Part of a small language model's weights.
Size: 16 layers, MLP 832 SwiGLU, vocabulary 2048, 41.3M parameters.
Architecture: RMSNorm before each block, rotary positions, biases, normalized queries and keys, some layers without attention, paired heads, gated attention, a norm inside the MLP, value embeddings, hashed n-gram embeddings, a smear gate, learned residual scales, skips across layers, capped logits.
Training: a variant of Muon for these matrices, 5414 steps.
Each number is 500 + 25 x the weight over its row's rms, rounded and kept within 0 to 999. Layers, rows and columns count from 0. Numbers have three digits each. The size before them is the row's rms in percent of the matrix's.

# layer 3 attention value, 384x256, rms 0.306, rows 114-159, columns 128-191
104:506474492499454534573541558469459487502498534511494514517488533521494523523490453504512486489549468505484502496504559483477537497515477505529478495570480562525463488486532533512499523533506503
105:499509492484545480486470532499482492466542494517503510539477516491532480507459494458478507519519510470517552504493489497518521435516520479500492517523512519476471549501529484486497487472508529
098:490504453453488508502470497537501525483493524487504563525496473506489509496510539558518507485527509506454508467501508493496496496472499480488474470529458512511552532458495507477495514508463535
105:471517492518524504572513498531516478485550503503472545495495467521489502448489483532519525521476510484514457499541503505480493539518511500469452484490464507500494487471513509503531490523574505
112:484483488490528513479503472510539499500506557504464526526499452521477485485515488501522491497505494475502450511545500437522484522565555457526463491541490499488540490469463524516496444481461508
104:510515506498508488500503498504500494486495511516507497502542481475486496514505447518448501521493507517456495501503521516507504514520480529509517533426487487497495491518465469493549489485522474
111:511544496510535505469523495479454506502500475532513466467511503527486485513534490509520508488531515520519531508534464497505508506507491504477526475527515482481438510473519490491487492481498540
113:490525490521503457503515504475510529501503533511533505494538493507538493460514515502479524534488483484532517512480538565505527490473534521505449466458526435472473512497522476509487523497542486
101:555491557462503491499498530478476574527523529518476528498512513497450505498488493492476498533455474500521502507494517474477515480445550492476531485474475524504533515524461460512528501519517501
108:498527510472481459463532459510509478488508491502493489518481535499561475529502529577520498526467518493505467476455521453471475515487504533510444467477474537517489499503502519497518500521519479
094:463494521527501520507513486506526520498495510475496544541449514483471485511487495504481521492476538512528530477536474456545511491482472525479492496486534538479462517495502555481468483464468527
107:507482558503473476508495540509513518501505503508490508570523575487498490490480549463512501519474483522510520517483505558534479533522471503512508489460499487475534487491516497499532512481457489
105:508535534533495483520509484538534533507500497507479499445500496494476517529549511493487476497488523537488482496476483496528516483517510499497459497501463482462507469490498503478465483476465516
111:465478450510521539545536494505491511505500486508483516466515471478518529487560550502493498485518506528504483527511509476526502494510479516475510540483457468513481507497548486467505477493474491
102:515439521439506510508458501527533538522512525539513484504503478503481521478454521482499525474485479487476492506484491445463533506463495518478515509524534557487463476465535509453493515474480510
097:538509533471469509499516506538487538504465472512503522513487478500530558523498556511507508473519492511536455481490512462498511505499473511534518511518460490518530511519515503497487483522548498
097:495503479516477563487529496459474480496480534495498480535514516477485471514481534514492454525486519522483531479494519494499511498518498482490518496510487486518474491556500499469511486537492493
098:537490457517487579518501566485470517530496540480465474506531489504511530537502487464471509513473495443494508492474531519527506519482506493510521511524474473484454496515472521527478536544540503
089:507521500487514494503532535539454488498498500521515502521515474518477512509530462505562482542512486491497453500480512524486538518465525510500502488501512517506487481556480485510487498480469499
102:478471504538532481555511480462464494458479489525521483531482525555490494539522547517497518483489488486478473488489500473494514487456471503494502540533510458473509521526484527493531514507515509
098:540512465497492474476525523498515543508511487481476504529515515524488537534494494497525500529504495553496502505529460494478490515515473495469506515489510499486493488493564490493484488490486518
098:509520507533514481488513468498552495524503511472489507483485532470540495476516559481511490493442493500488528536472511491473509526533531499465464523468500511503485491479527511527503505518508493
098:493537470504472498490472503509457503476489522488513493501523525496518488500534524503541494484560434483478463497505518496519506501512476496540514528515497485499507478528526503526505452501466505
090:533508496497500512514508498500563490521495523512476445472512538467509522498511507505469507523486467503466520543559524520498520538514526490503511481481510503511477524482486529508506494510509474
086:529528497529510536508501480553479562541481472538508461494476515481466545502486485512497515481540435533464516491487484487478520524509484494513501520521519484457512495508571502482503474504525524
095:460532514487487499491475470541500507486503472485530484553486466540472497484507465505481511501509512470526536476473485491500439486453522461470524511523511529504489495492486517477514476491495488
102:495493501536506521493514533449499488512427534519529477500510520505530516522487514465517524568573532508505539460492500497516514501488515518499516518426512486477536516500518504480516538506469477
106:464494497505479488489482523494470509487472476533463539482471483503531485507508506530479512479539515447522546504482493500501486510493486493523448482495507483499469459497500504515532544505534467
103:524450449538534501534515495504496472536510510479498525532519500497487468476478504507469477519462519518468492521493465488475518483524501474474520501540482504479491531453524519512490480469485491
103:498456521460505490508494497548522510516547474518458458465485493494513501481508482499499527471480479497496464493496502511500532505510462497532501464502492526505512546470486496527467496494546518
094:458469505499481504493513517542535502504489489512508505446527562497518488497502526488536500512502472516506481479495520498486483532523467476516496445511497495467578548494490507550459461484510511
095:509490479478508485517487533483496532515539522491503479508485535499525554523463483553479545495473511541516490528489496530515496514535472515527523493512490550470478457483512497502457492473475497
089:479512484541490483466530502493493509475483486464473556448492479537531527536514516469487463513520479497534500504535508516526490488505478501537511522467488516481493523566531533506441492517488538
096:499487519525526497492516517505489507450509491513484504488559445493498504477461473523508510466492470494496510562502531519468545497474529583497471493509515503490540475495484546515492522525520461
096:502505469496492492500500472503475529518562455521487503475484527528545479492498526515474503495509497477532546475529489478465540512522406492516540527492485485483459495465511509569488516472503512
099:494511546473471494486510515469490492512523441514478557488510536505516489471430498525539461504486466476478528539521510507499507503508478476511512558446522481510499508485456484461495505470506476
103:486465498502465502486485518508510478489484464499501507477534494491548494521500474499481534501481512499468487458461507514522481450548504486511513487472466527509432514499534489512535504519484533
103:518515500505463483504537527517490538486468503464550517521512504536435541510517488483521498489514474474488548499479496507494496525524543489471521496505486529451533476502512524532479479504470516
096:484489489566455502448513511510522501496522523520504507506534482486493531565479510474519471497521450516492508495491487510471524506512494506553521522506517453499498470486540490486459492580498481
095:494439486523546507532501505505471496498453467549500535561474468498479492534500510471491497533513544479487477460460503510512493479493493510518498512511492536493570479477483465460537535480530467
093:503493480500513473547485493548505488534517529478510474464512524525520449504522490481526512489536534482556486419480529498477517512479528513553500508520514482490487499440483548469537523523515527
096:512464482545515480510515495520485495495526463518478507535485459532495487507499521478528483461473469519466528517514515513491521528526554482480507454522462458497508490477478509500450505473528486
096:510518519478532467514517562500455464506484499494481511511485522500487473483468499521478525519513499503503443440494511501502463516558506544509503547567513504485472494485513504475511520483480508
095:500500460518514496467558539500486516483520520497508491471495492515490473519470512523492516538519513477506502473510543488567509510506496520509526480515524521438451542477490493455493519498462502
092:444484493494540494521523546512517457538479499497507511522439489480513513509503482561533513490499471487485510507467474454478499534455483531486515473491509543488474497510468491513506472493516511
091:531546532521513496487507503504474509530523501536500522530514516514491481488522532528528496502526492468496494501529492525523500498505509552524553493517500485490516451481509519512479510452534529
# layer 3 attention output (transposed), 384x256, rms 0.333, rows 114-159, columns 128-191
110:520459481524449491527504498491522451507488469545514518480476493487478543524499499511470519501500484501486505500468519492484529502531461472490533497487502493499461489492526480474500499531474499
108:423510460480524485512468540511488483494485489498526505524496529456479476485516493499474490466564531480474528492477540511499495482500505483552526501502503554468530498506503489535516499473500505
104:498525487484498533456466559464521578494508532507559490512500540500489487435473520509492551522504507515502489491489480515511471472516503531486487495500509444543452495532487488492525530503502498
113:494534498486540472500519491465459471464520555497502473491491505521482515523463490511475554491481472499502520489537475563490480500507488464518505448539520493486485484483484529504488470535559500
110:443506520486521517504529492517472516482477537523529496502483523513490503478505515484532528499485497504519472482508513480496508520537495489511525512498503460483472466506462479512538464499512498
107:500485519464490473550507498474540479512536510485472527490471486518517490487471457509541527520506480481532545488509525452519499484532490484517491499477470527481507529449502499520506495514502520
115:447501432511481554492487508514454483514465486494521492489493497512514508516517500553541525483546509490504491483534513523497494490469476498510515524499483515471478522506478475508500507495491521
121:480528450487507487514508493471476483503500496467479554517521482499510545506524532496533517494525507475499554496487545534490536482472494528488499480544474514497505508495564524454523466479507474
116:503500515459488495475479520501530520534496485515476493493505489544559537496508515484516497474489509506504534493488496518486472456461524563463496555533523481516499469520543470509506461526514473
114:533550517521545488479509496497504502466462506493495527518513496531509498540481489495517501485463457511500489500475507471520517460449496451484464517479502440487498489494521500557516491500480510
107:512515522531476525513500466529546515507479495479502514509465521471476515515559535483471511511498490503493494490538463522504435517515527496512507487491474520468474498538507490484422529487533476
116:525500562452570485489452498514502492478507534507506490494538560487481446535478475473483457490481489542463488548464463511542469521476550503529469521500506513502520507503530505485508553452482500
109:516519526498513500478518501489515501450488514478518517474470519483485493533510531496515564540481467498528509492498493531539499481491493454513526525480541505453479476502503513463439437482502504
113:505477481501480542481477486527506489453526514461478483472448487464504509500499530513464562497500517524470475515491493476527532546523483569475519499536476513506517522491483460499502485501500480
100:507527465524445465509534507515512464474509494482499525511540485502502482529531496534506501491491500503565503462455488503489521474475479498465505470479476466515502520517477486519501532506505496
094:533479512485537465499519476494472502505483509490494529496531500484484480494470498504484519497499527482471522540502443506472518465538494513447509533525506518493497518510494485488492522497452503
093:448488473520509427508498496500543528506458494518492499472502484522533473494492506544464522513527476460527510469512497482511473508523476513497523515488511512540477466504492510514508545516500485
102:421467531491481484470488487506498503488472474481481478498474516486486483492491474555510501530510519499462505465539484453503538500523462504476465499505501493488498494520512509445561469505517476
092:513471515511476461499493470509504538477485518497484545489476488500542440512514461510486508481507487455468550512553494467540509459489476511470502520433463498470527497455515450462468455468482488
096:469506486500484508480504513501552494514524495507488525456514506494500467474519494475482529515501486514501535535515547530495488529469523505556517497479523527516451461489532525510461483512535498
096:458522482499506473535505546501483477539504495547508521458488490503504513485535469507506482471531510461496480502510521522493555504495486524483476520483497475522541448524485471541503506509498455
097:504507491469519555514496512523457503492521487578479494494494487492501515470502450515521480547513502455497499474527477458495511458498492503489518517505492467509476496518505494471523530476528508
099:502487517499476508518573517530442512492485491526494529489453515508492492496476506510498460510470481508487524487478497521475502512532540503463462501507454532543467517482523477479456501513480513
087:465519522456504477469507499524487499481461486492517464519489476503481519484544448456515489469506541522509480418481479466441498481491519542518468524492510491520497481480507520503491503499506549
093:522443492503515480499544513502496467498511464515480506455524511498535483518464486492484451514462520481502527534531503489534522513519486545470544551512453505530509490535460482488509510520497463
100:513533535515472531503490512450502451481466484525497482483468528501510517522491454459498510462501505513502444502506604490498519522554501511534494473513488517493569477480509513498491472491507479
095:486495503485511488514483473495509511531510508524489515469507491463469471492500503522472512450477462513491467502473506507522520510504497506526484484522474507575460471514515488509494461544539465
105:518487489473505540507492511509541484510556516492529467517524511489484504494440525443489476497474533536488453488481525518500521524532499492523488451498489494490514537507487505518478507480496512
096:472519529493483475490464482497538524493526517501507490496500505497471522512510511525530534478532521479573507511482473534465468550473510501517523485519522470550487461595499455546530493517511506
095:509503516510537472489542533509468501502467495511501506524507512507478482521533497482473511531458501470499519540484480475472509499523477506472481536544507515478509496494480494487517517514488485
104:512478523506512493481502562529501526491487523479499511525507487506524553503439501479518518508456501486509517499536491516495505468483528478478503536526514529531455493554504501467523509548500448
098:501535478507516482518528502480482496502553460558547468455513512478502516470513511484532475461478517463482493508510515513455533498494476487497498535511495448511494506513496471472486498551525496
092:498464485460514528475463538491499522505500509472493512515491518510490508483516509495471488490482496501482537499522490481531533529517509531503500483477519480454524507439510490473528492511490527
093:512509518490510528513521438456521477550509465496491508477519536493511536521518465496528505501486480488485486455522470489494475511546457452501483521565510474503467528483504521491498549525500548
102:510543510479498510456461529508514510504475508569518526525478466474487492497492504470527475445501453512518458551513555514491455490500502492485452478545514509524575497531542501452535511502497502
101:471505511475521478481485472511508499493484507453527476500463519486432493511519490497466557521516500502502475462479526506522500483456545500466478486535504522476495495510541455506521576485499483
093:482493468487530515491510495497509491480501468497427502501458456509522511478519512464539484538474485515509484527480510480550466517491502511526496468497520530511496550555475453473505471462537467
103:500506516495522512540514491481499478492504498498457493481467521496536452479494502525511485467459533450494429499502486520524526482472483485516475498491484470464494494453475514449508448480509452
100:474488514457509471502495557512458475494495517494451510480506540523497501444520539530505493510513490505505470473481482473500492482524527476471492463516484506477506480502502510513488483489484487
094:532515523468513505475474499445537480544520513457484480444517477499515499513528485490485503518465512517480495491518497515539551546475473534542486488473469480508469488492485501547489452508488469
098:487523516470475507488516514485480481505492482497492431524497465486511504502521503514497519540505486496477496497462452496537487482538485511494529482533485448500487481484545468512519476536504478
092:485535485490497478495514486481497508518468530487558464486496506473529514486512523526527492497506510508562511521515450519514493509509464503466490509480498527507513413528512509534538475494488524
098:502520483533491542513522455465552506482504528475462476461510505508499458481509494526531518532510507493517517502472516500501472461502477486507509497508505500569492488526521488470455534502533483
101:517487497505511490508514494480490499512464473492469458517488483498518524510564492515464480513512512508455506470460467476449510506517459497525463506466518479524530485509508493484497495530517484
094:498504530499470517472504495485546484451524492474505495498543488514550529535546480447489471518456508503414520504520523516494506482548508469511510532489463512496489521495490495479485484498529488
094:555470468495490511510521466502497539493464518511522482465506507538586525512479506513479470513486524482474504512470485501479494478511475488451448495506468497550477484505495511480487484479485485
# layer 3 attention query, 384x256, rms 0.281, rows 128-188, columns 128-191
091:549462502494485516490467470467499521479492495481480479456521470519463517474479542538529508541492473488515511480500508501457514517499521504515474485503554467540508527469526498485488528496468506
098:458522495512518483531505511469467499491482504449540529474489468514463527472474447499523482502526529535501496497489520462506491511463508491492504467501457530510502549520474489465487520478470530
101:530501486492518472491505478508533546503515491450501468524540472472518587490509515496490588488493526540519461515509538537461508516503527489511476551512507508498522503480525529523482540486524484
094:587490524471546523508498532548475541514479512477508462500502514469555511498489492535505476498504504534497529475526480489477453489494507535509462516496512539509497507502530496468470543530477482
105:481501509508462440518548495460521494481505483472492481495479514527495503460500544499510502494516515540509486489484513523445529490503461501518532501516484519477531518496518527560496481499489516
104:494483479509513504519499493531547500474518513475498561488520507540514535511500454452562531513523455477526454478488536492527460505537515512512484499468523452519478491502558482513513493496489490
103:483517499540470496513478456538516533473493499527475494478478479492494491532518486499496484496508449491448436472484482477511501516496527479542466508477519485487479460518480485472514516470510472
101:471492526514481501489466560527531464510501524529497479502458489493490501520512483516500482500505536548489460473542521515522518516465517501542526468504487456424523544461543470482472494479532488
117:533544497476544547489508515467493490532485525520480490493463467493461478545514457527533512528461501484516534490456493549525530496532555522485502523522515498470497451484545501503481506521506461
114:446508522478504488534473522470486497485521502489472494479505474495501509527471510483522500570539557493504498446482496515485526568503497468508534535525491497552544510502506489554505481508437475
111:509461486506492500533477481510515480553505486525509504470529477486527478493491497507505529452465524507520514510525493458474545494494448474507483466490469460478451526543490527517517504506506514
112:462525514511518488516481491493484453500500527502514517486533495522527512512547474518477451472536492499483496491478509518540474494514451507481513474475489478447478477447493529482488525534512521
115:484475498507514485490525499511485500483491494492453539520494536518546529526454490487489452523477504464485487502502516525557505497527479485470465530508457495528445515496507448487433492510533500
113:497500512517509487499498539502503531463472468461509499485496492511499497474489525541476505511516496517520505499488457498512502518501484508446499490506553542523519558535506452483478488572506507
111:466497432536456491492490491508446477455514511510478494507463504515537490499505558522466490505536470466442519495498496498512503484524436469491510481524486462541497504508511508514445522506543511
116:516542464504495450543513515521495523524519517535507501515494502513528531497504493514518466481495470490482495497500530504478443501523496496519497524525497488480525487506484516490461523535503480
098:499488489513531531495507477508490517512474514562516444515505470464480476515491548529498475501532491485521507502463531534550509500507529495514461473507521535513529526494493495500490518495501500
094:516530522573492516496542524495528493531446453527480531475501507456500526513482481446482551509518517528493491501496450462486488494545488492499483478473470495540510476473485489481534496532488469
105:494480512519496528466539503459553443497458509497516543482483503498518543508489494456469474537477494537491464496502524474532480497536467535468476477488475482515513512574481490524505540498513479
111:484489527501506515495512540474510494503553508479496499471547508518508514471504521527492460471530510528485558519517463546486510543516522515515546498536450478535541511528499530500472514526486501
108:474483497506480488481492483453539550500476525478539490475512496523493520501510462467501507470509515480508476529506479530481465500477485506480532517511472481491518477501476501523508496492547480
106:520474484452516531497449485499492458523481512535555510473533493461479561484516501482505472506510535504504508475491481487515461494504523500420481490483478545496464510503494532505472532537504507
105:530528523494494532509512512518484497554497500524553516516522487502483501529486515510506508498515517475499481529547490499470537492477471514490473506513523523524517508519488504497469537474497543
106:545506518542471495497471472504508499514517471507526516527525504535490506489485515500479467431481496525494486479555508459500506504495494492516528546493526471525409527499510503488472530486533486
109:517527490480510506467455469554548528508482483471505495509494488497517499497540447490540523470489507502543518498496529491528470509489503537506514501475519509506484489504517497484540505465480473
112:495525510497510541476474495503458466519460482528486521503498504489467501534504493492490505479487523493487501503543509484485511473488507491527476459474501523504480506496548505486491507513505451
101:484515501507502476520522504520501479484496571486531477530552491506511494523489464512490518531498506510516502510485532475487507493465499481518521463490449490459492484510528453523477457507469470
104:533498507476516526510515489529421538466501498501489497492543467510523488493511542524510454509439537431533459468487489488528523476487467495507502488466473538482504477473465496468481502480467514
106:526530471492498492467503552501502505479515508475506476517508499483498468479479489493496502505481530496530506503516521492511481515457504493547490484479516526509479509489453467507514473486531529
115:477472496524492477558477458499517482512506470535508519498481466469484495493525443509522450510511518458475482458515491492491500507514471496497500516542491459493488504496480513458531454526514522
114:516576514462495507489532520479482482524478468489509490514460516499465482501513469464493513509503535503504508473469518509467482490484539508506500480495491486497499493500503497501497513479499494
109:510489523483521509496491521541506492457466511486531520486484497502444517485484530510544524450528489518550527480493500469500497480463528485465483527496461527483492545501506520482493472467474493
091:507535504536522506504507511459527524543494484500487495496530473524527515500494502520470481504544550500529506494482478515469492521512485505511503480513456483469473500505459502456516492478486439
093:522522479470512525521480471540518531496517520528464527487502499471461460503459505492524524522463502503482506516502499510492504513491511494518458528497511532544464492503515537545492507472514544
100:493515477534495531493562526492526482517522520486499487536499479496538508523516487436472469498504497508488505511530508503481518478485512502492518451523458500518538520447473473459480485525469534
124:502493462476485537490546510494511478514512494468494503543470519489533500517523511459485455516463538507502514520483501522476533477530515495462530497511469491513499499477491479490493450519509555
108:457470474516494489512491476490487504489484495504462492491523460487475533495511459535570514514533520498488502480501477483540498534468502478537504474518502525466496498505546511517507543495524457
099:532524508534465533514499506499533497448517508484468488507478515501500486475459514496523498481514500444481477496521500547474479512509506501501493529499506509500471497480515548510506515469522492
103:510485468454484514514558449480515467497478521466474515502530504529557496496538498527526493498528534516506560430499495528540463505474514489492475506485446472446468459489530496499522516463526506
097:521450495494512513459491515453482502475504504521448486506481518512465547464519525504535514468510489518513508517494530519488509531508513523516493515498465515462464483537493491513499460454489506
111:506460503504485549494511518512461502514520497507479527499506512522516516502475514502489496489521509514534485534498533480492517480501526479545505493493528528495556510537482536479483453507484555
104:502493495473494502511520563549492537525443495481518542476511514542517519526492516492532516516489506494541475488506479510487511496524475509501490477483534497498509482482512511497501468518459540
106:505501491533528518511481493536452492492476533507478477548507485550511497498506508506488474475559498517493494507512521487480557521538531498500516498506552495511519537506464513537511485491499532
110:490476524507505490480515479503531493495504468453513545525496487523540508494555503499517481463510508490493474471521531475562486523459476517506540510489478500531507515470558484455458511463546544
108:481521490521503539472488499500472517519520493496497509511537511534466513459507502506504444552471514551543497493496528501511511532508504478491436496483499558509527525536477437521550436561520525
102:456542533487502535506502523525503460543470457506511504549491487483504496486494519532473492494512510504527473503491473477542507482530468514503403488491510492439484476485467518530486524571482491
089:491523493483543519490504522518491486520500502506499519523513539490543527510495505510529508515514481508493477510468506458505463446516512492493487484468451471528545522483539518463464489477498502
095:497475483478489529522468536513527512506474520520533473513529487473499527487513498491485514550484437476424495471518530523459513440459542501487545454506474521506478503536492498466505467522518472
082:515452501524490522538490493483513525460496524488509513514482490486505487478477478470516500475530466474472488558507481546486523523510531522482508467506434459500522498532474474545501525496486512
088:524500497524521486502475488486467527496519498494479488448497506547523472516487556533516492493506508490518531484549497499516502486502503505528474533503533554494458496512467547488539498511523461
093:517516462499488545523496509467528490477548472485488497512491494470478473488511505485456505473465474487484548546518502494453505511509496513452519487488487485501494491504513514496504494509514523
117:498472493481490501486469469488506482490523514499476505471477516492427471456500530484517496479499532502468509529488493534479506532485503525478499517491466540493488457509500539521501524458495507
106:514491507497497524504529467519535528483469496503557454541485491509535465537550480484453476475479524507479518475499559479506510477533500510525501543505511475489495523478476486504509506499473512
101:513486491539544473548509491518502544520482504517488480503502498533473496472467454485580495487528478509513523477530497495502514479487504530480486503523498497505486470499514507506510510516533450
097:527536513449482524515513498497525520490455507488547525501490479469492455565470517463484512504454492492511483520450528496506515517508472472469516573492500468488469536494488499506516486511506560
098:511525505499536519550514496499527510511507506464498494485479515472477504451473531516533505509465507512472516514493464498485482498500544507491498539492452476491512519511486528450502503526529512
087:509499477504495503482456496492480524525473504495534504472530529506503510486476512545476462504462471467434484543487490548529478500474493508509464487527453517513491436526487501458486519525530460
093:513461520472531470539489482488522502493480520484535479516525480503510522501472461522532541472515523527469545527537472505512478457466515497496477533492535473508508495537472502475475538482493519
107:470487516544488526487518517518514513548470515467531534471496467480504471551503495509519485520466508507542472500496483501475523445512497520526503516497523443484518518489516485468457490482464508
101:472500522512482469526534528456534471493487477544440510538476492497550556475478486520467506468498493500514477440486489533493476523476515495492520476481546527504512501498495517486478505482526553
103:540496482511491521507481511573479517527463502548498548442508461484513473477508515527495489469524458509499485529483483485538474483476477479523488514507502477493470476516499504481528521537506453
# layer 3 attention key, 384x256, rms 0.279, rows 128-188, columns 128-191
093:507495485491488446443518496546498492497568506521457541488461474472475442456503492534537491497549503469518460468506533509530518520459536458506467501494497491518500509476446484492497504547488487
087:465513471490523492517474506459523490540497463493477495520556535539511500502509502516507515530487514546484519503513464549514526503501478497505517509492476481485525486522521487549535472520501528
104:480497519483524527493485526497473493519525499511536501515494478487479487542472493482505509519512489541506527474462466496529504509489517525513466500502501533506464484496521513507501450500498471
099:527463468529493557494474509438537500493487480508508496533471492502460498514552445474514477480473525508516464532504542505482494491510538512519472515518495487509503521521482492530494511469562492
100:475490452466501511543525511513466533509496472491500508493497544489496490484471528535478514483525526478498538458487497466533525515483510507503536527504456519489500475540503496495506570525485494
100:519479517495532520529518509492531495479481525505535482480492485501521514499527460505478530471515472489457478557522531533482493466500518539464497495462513487488460497480478488505448539514476517
097:484481514567515494493522476472506467470475534502544488497550487547478516484522466472468565492506490484493497481478490495505508492511499473496484509497463507476518536490516480486510463546475499
087:482463510482516482498525487509467492457490487492545477512458473508531491490523497498464540453515529497492476524496490506522496538520460475508500459506495517504476444513525521525513497501483490
114:531521499479501523485501490495531503527402535501475477504476498494534535504528481487496497476485484467499450511503482503491520506484522473560475485486526496463530515506530473470499450494526490
102:490494501498502522488481503460515498487528490522530476526493486525490532534469538521472486527524504487517479537481505518498453496491526513510469464546547480502477496493503468468469511504480485
109:509482460561493505505520500492497480481508449543484486493493478517529476489473502513498507570482460492490501486477513512471529484470475480448539510469514482519442494502497482484510466486483508
116:472479526516504523482487490558520460492550495503459515474509501534466525517508518535563492531504535510494487453513491460519514519526507513524539493467522471552468518448495506477481505461495467
118:495481469454478490486466483500524477488509504506459488500488516451502518472503474487502509458503506486544491474485500486492414501512521490540510500495489503510508502493480494474514511494513512
115:484494509451535482511505516503469540518549509498481508467494523461521434506463486555513490538517481545481513472480506516534449510521530490471464502522477479521461462501514500514509508574498491
107:497494532488533473535496484487433506457517481509513545487508492520525473449519484498456480504475500490481483485487489489499478509484497554502536478484470507525550476522497498509511527552491455
106:500483538481517453491495518501542517480537480498502497507516534520486487508500504516519491494481532514490494474468536519501497496490548487482500536497494462504497483505485514485443554521507500
088:530499514501477492512507520482480471489511464536502506505550477487520531497506491525478521505526497504451487503535470505472497496464534516525475481510452467482466500501453522522497495537502475
090:496465530509491466471526488499481482464513527467514481506488500518478517503486505498517517497540475458506535499505551494498537487487500508486504501507490527508501454490542544543510467543503476
093:512480489542515521494477482520510467448544483478493528516506513509510535520480476528476539502525481527522488501522485449499524497499469502496468533465537461504533481487519513469506478459468476
094:502510509495501515500509501521552502501484521490486471467564520482476503552506492502469508532499456489509533505479468558492519499498520499536511480451555536469548501475485539499555495493452482
097:490531497470529484467501489525478516489502492499488524503499528488514497510468499531531487471517533528487469503528496455469474490502491538496491500493532491552482491530490472537516506487480545
096:500498471472492501514546532547500465479538506496466504530523561501488521524505525519500464550525482495493496477492492484507517504503442499505543484475501493468511492495528487457481473481479459
118:466526554492493524503517484496486472523504512511522489495536519523530465495509582522508483526525500517502531488479459505495526504509503516469489533515497481498493531467523503469454481557519501
115:513517476548487483533541478510484509489499443502550524483478475489486532501518520475478506491471470473501522501514489502492498486485497481481500504481523504494456519487496482480502529468491531
107:474531464501493513446475489498544499508498547524500502473499539531513487508507492537513514496518524523476497521496496544513465479535479497489494457462477538451483489490525506496539477534495556
101:557480570518431508474488480512512479509520463518520473504522486505499515508473512470483539424521439499485492515490482482495487458524483498491508506500462484469506502535522500466491523494507488
104:484483483504507507514502438497442485529513481487512521511482480511503489477490555540525494519488540464469527483489449504503523502511507480485474503511510467572511508537487467517526505496537521
113:499530510508516471521464511528502518483526496486521542540507494503511529520523501541477564479509506492520545453453472523545508502521489528494523494514460512449501479490522520512530499501450525
108:508502476515524485501510487508513534493486461529480455514480461516439518546501484520485506512563562526495510479501454465509490521546495509474507484550493539464482475487477542500535509497482518
113:468495497526519480482449479462530488475504498482519489473495516475492475479483466521514477481504499469483506492508473548452483516493493511484535498503508520468529543502499499523494513483454484
104:525472488523458488532471497469493488509526510486483475501522496522476475527478543492518522505558490526495542486486479522553499510514506528473551499499495491521504477546498512497533450515496554
104:449498497453496524453485469530521496525513491507497488498510523453443492491482452513457503506505462510515526463542491495478502511509501535509492487473523494521497499504514517484491483493534480
085:478471493542541538474492509498506505454513482533471488485554514507485489487526502477531522504506529484508495523463525500478481482502499524520523481493515513524485471507485440497513546515512451
071:473503475489515523511482496523476520503471502456507480516518487452483531496480513525489466484518524510516487529502522493537501466482490483506458495508492466464503489535481489502522460477504534
090:506513488486486480563528516500503510499490557489534469470471502499529482524488469509505497530540469539469505479519483515495465503522498507484500497482480459516489444531510532457464490441466544
081:491509487482515496509543477503522515472517542491525499473451462505476528511496474490523510522503446508492498485531492450496479425523489477489457534494473517482467495513528491465461462518505543
101:479493495517511455524496505514519492511487537500525479481492489496532536507476488515559506495542478497510500472475467513548494461493484487482485480490492492513499462544504496460489515449471512
098:505470506525446498512495509524467471490499498496462454525511503506503469476527476543472468480525505467500509517502469510480515504529501509502513491539451462487492483495492521483538514471489474
124:470457483515503453515499529484506453495498509520477467440497494547501531491500453517544542485518510468476482494501531494529486476520498518505509498507487438496481489520473478488506512467503490
097:493518481510435508495511465513490498477455519474531537521497519522539494463461478469458475505481486476502442481505482488459471493486480482490500501462527515526528497473468512536447509483524491
129:524566529512507507476459503502476509511520475528476447525487478493477456496536547480469529489491531490505500521476494479483498526544473510498473497526515508485502523534497524497498527546477477
130:471531513496505475500529479516465527492480486552456485492436419508494493499485508538512521478501561518481468486465471482485564487523521492502501527439516482470519499499517477533480483503533468
105:524504558499518459516504517496527508491515545519512523531517493524492478557491530520481476525473501520501509480489522519508498512556496504488475498522514466524473547479567485477523538510546537
110:483458503479525526499490470524472505462510520488440525476473523539491516503484486482482525423442449496492485494482522483521507506510475524479482560528499473506519547468553528474492485472524476
105:500522504469505483497539535496479536510487509503511484503524483492469494463504481525511491547551493463497506492488485499496495502508527491529554495532520506489478464488496517471470524492447462
114:482482537505516478501503516498501485477520521544530523460554521521493504478525501515498530487521480521521521521468498502519515511488462525462495491530508470520498536525516471495501484496523471
112:513509531521515502510476506479507518529496497490507488482518474513463523470514495541474515501519469511499489490510473531483478484496466490529505512517507526465490477532448496524498503505485496
114:497516467525481498509500507457489499480492486510423514507429456493470498503478552491512485530469505492484490474467479482519546552528532510480495526489528475492492506522510463546500497505483523
069:479539483531505475484496511500496496526510524522493503475531487493519495490518471508488534478533543502509492474524496495487479513505474515518496497508537496548525437473501479480484476475495497
080:499454469509485540500494505497493478505504478551522504463511510489442532472503504470479543524447522475509499506482534511454502508525498518503505498472529480509497471508473459457495497520525461
078:509518528500481528490501509499502506481526458508476504506458501504439480490517517493482458482513471494516488510465503487531516468505509489476486529510472496486519521462494455499447519490485516
099:494526497469494531465479488494519538500525504495513508532479489499483470473513558485488510466477555501480508508474551499512505498502520505524448490482537523512527476477505521499486481506538510
100:481472481491466456476517486503491479488501545524477507459521523513510569560477452527517482527531435469505510511500488480517497489494458494507516528500514427493473514498528457480496480483510511
102:504480499521494486513508502495521507515486500475516476478529542522540554507467458533498483539541488498479549502545473534456476482485491497486534488518461461502461507486506492465512497498483503
096:500497507535465565507507505558478498503524512519504499491502489516540480506525556472454547533512480472468492551469493494498506523532498519505481517501514538491537506533473501491527515511513460
114:505472476511492479486517513498488547469480512496483555472511479525521528506445469496527468524499452504488463450515440540524506515473465518502504494493483470455487497496524486524503491455481516
117:489505435497503519489529531536481490468465523493480510489473514490480528492472501529554513487465478534505484478489497494495481508475522493480533523493511466484511509504480500539505481506518482
122:526524452494535474491512505518501522471462519550459462502496485532475498531487487487548507517504510500532494460502492466472530494510511508487508442530470491474468521528517494500472490482483465
107:526533501472488530519474519531511492493472545483537493487486468541490494475525516452501490506510507461512511516535485505553513528492509496531485487489508440510535461503485544537464519504461522
104:481464475528484500487489504496552475530491476513446481478508478498528523507520513517545449498486501462465461528528447487495481516481515510525511500466506525510521505490465459493519469481508493
111:503508518523487510479487459484504530504492488523485519476522523486491525527477500530544524505530447523488469496534457500503509536475536518483479496517523521487471512497458483512432520482486482